Weights of a small transformer language model.
Size: 15 layers, 4 heads of 32, 7.84M parameters.
Training: a variant of Adam for these matrices, 315M tokens, 4809 steps.
Each number is 128 + 32 x the weight over the matrix's rms, rounded and kept within 0 to 255. Layers, rows and columns count from 0.

# layer 10 attention value, 128x192, rms 0.0717, rows 108-114, columns 96-191
[[159  60 131 152 145 152  93 162 125 113 139 107 114  95 177 138  97 144 126 172 151 126  53 141 147 141  71 157 107 172 162 114 169 134  98 149 104 120 186 126 166 104 120 167 151  76 134  92 116 136 136 169 129 105 138  94 117 109  63 123 174 202 107 135 124  97 106 172 119  96  98 107 112  92 134 114  81 167 139 125 138 119 103 148 134 129 154 121 102 107 125 135  64 140 152 151]
 [123 152 148 114 145 119  96 116 154 143 114 161  97 159 143 120 119 101 123 114  86 152 157  79 165 132 129 181 158 136 115 127 161 145 184  75 166 195 132 164 122 109 118  70 121 225 154  92 181 160 164 122 169 157 131 107 125 136 197 118 168  96 148  79 145 151 119  62 164 124 145 111 127 131 124 183  93 101 129  70 107 142 119 110  75 125 115 108 108  56 151  84 142 138 129 120]
 [151 161 119 100 144 128 102 129  95 126 147  87 167 140 139 155 131 114 131 119 172 146 136 135 143  92 100  87 123 104 104 147  77  99 196 128 176 137 141 150 102 111  91 148 196 133 131 138 128 183 127 109  91  97 106 150  89 104 134 148 139 121 161 153 132 151 120  86  98 197 168 104 113 137 141 136  87 110 138 115 146 160  97 140 162 108  72 108  65 122 128 100 116 111 131 130]
 [111 167 118 125 119 175 133 155  92 169 128 154 138 176 153 130 166  87 124 103  82 122 129 163  86 159 113 137 116  65  64 120 108 140 139 158 119 118 140  87 107 194  93 164 105 105 127 177 101 161 160 115 135 106 148 144 158 119 149 160 142 128 114 126 119 127 105 135  92 141 129 180 133 144 163 156 115 130 146  57 134  90  94 160 117  98 232 113 141 149 163  70 126 154 128 110]
 [106 172 171 155 149 136 146 152 169 141  81 114 147 100 116 125 136  99 136 140 128 144  95 158 182 148 141  76 101 146 149 132 129 138 119 129 131 125 135 130  95 117 133 149 157 142 155 128 199 131 148 144 108 145 151  90 164 130 123 158 166 170  76 181 121 111 116 146 172 162 119 151 166 141 132  66  99  85 115 168 113  81 138  98 114 118  86 132  96  74 162 114 112 143 158 131]
 [140 121 136 111 142 156 135 122  81 111  58 118 127 177 145  63 133  85 166 119 157 110 165 139 125 133 113 117 144 135  81 101 146 167 152  78 129 154  77 116 118 109 117 108 130 159 122 129 170 140 129  77 175 125 118 129 129 136  53 106 109 100 101 123 154 134 126  95 104 107 150 119 102 152  95 132 130 193 149  91  82 172 137 168 168 149 144 153 133 131 104 146 156 114 119 104]
 [ 90 144 126 121 143 121 185 127 154 117 146  81 176 129 142 151  98 153 142 154 141 102  99 140  84 111 167 158  93  96 111 120 126 147 165  82 139 103 150 173 137 135  86  85 111 159 140 125 127 159 116 141 125 116 111 129  97 177 132 117 108 126 117 148 103 102 140  87  87 144 114  95 150 151 179 165 142 136 106 164 110 141 145 106 166 146 154 107 150 131 137 122 174 104  85  79]]
# layer 10 attention output (transposed), 128x192, rms 0.0718, rows 108-114, columns 96-191
[[128 113 162 115  85 164 108  88 148  93 101 111 142 121 158 159 129 130 139  90 166  73 168 126 156 134 120 132 117 117  97  87 104 116 143  88 111 140  90 166 134 118 145 102 153 131  84 109 130 145 129 113 114 153 134 143 108 112 107 131 147 147 144 108 146  91  88 106  82 139 108 103 112  93 162 162 150 146 189 113 135 131 108 154 121 164 102 166  81  93 142 109 143 127 141  73]
 [143 117  60  75 105 113 133 173 128 120 108 142 129 116 103 136 132 128 112 167 117 169 138 121 107 118  86 126 111 152 128  95 152 114 117 164  63 120 144  98 156 148 129 135  83 133 162 137 135 140 182 135 163 137 155 125 149 143 178  93 107 140 146 158  95 175  92 114 100 141 127 136 123 143  80 130 114 116  77 185 124 166 109  92 176 143 126 120 167 139 126 136 128 123  86 170]
 [126 111 150 126 134 112 173 178 139 169 108 153  78 139  97 124  83 157 122  98 127 148 147 120 151 119 158 113 120 132 107 140 104 167 149 128 157 154 149 100 142 109  97 124 111 168 163 150  91  78 122 122 124 139 119 136 139 114 136 113 121 128 151 147 145 144 116 124 131 155 122 124 112 149  76 173 111  96 199  99 142 144 148 118 103 101  94 139 112 114 113 127 163 101 117 128]
 [ 81 115 178 130 118 140  80 153 135 113 182 149 118 122 131 106  90  82  82 129 102 121 147 101 102 123 141 149 105  90 114 150 101  88 171 134  97 153 150 114 145 180 107 104 140 156 132 140 129 121 132 122 127  89 143 124  94 102 155 164 145  99 134  54 156 130 116 117  94 126 112 156 153 116 167 142 173  74 131 156 151  96 157 134  88 167 102  93 120 178 108 173 122 183 168 135]
 [126 161 114 104 108 121  94 166 197 170 170 100 119 151 134 125 123 133 114 101 131 159  67 171 145 157 111 162 131 161 116 125 170 121 130 167  87 103 162  74 116 165 119 116 105 125 159 144 111 150 162  80 140 135 125 110 154 146 114 138 138 132 105 132 129  86  93  94 132 106 115 119 138 133 175  65 112 130 159 139 113 103 133 119 122 118  96 135 112  88 160 139  97 153 102  94]
 [ 97 100 111 132 156 156 129 119 102 144 119 145 114 104 113 119 136 144 137 109 117 116  82 167 190 102 144 114 124 127 143 143 132 101  59 150 138 127 173 120 117 150 132  88  82 139  74 189 159  72 138 116 135 132 154 113 134 138 154 113 138 125 113 110 115 138 122 155 144 131 123 158 117  84  78 109 135 133 214 158 150 121 140 118 112 120 173  97 146 125 118  73 109 130 144 134]
 [167 107 117 121 110 142 133 140 159 162 144 116 146 121 117  84 153 164 140 124 128 117 173 181 100 112 166 162  83  99 170  87 130 132  72 124 113 101 121 140  77 148 100  97 166 127 148 166 162 132  96 148 106 150  76 154  97 134 124 109 154 109 109  89 128 139 132 128  69 123 149 142 152 156 106 117 136  98 153  91 160 111 123 157 120 128  89 129 169 164 120 139 111 145  99 143]]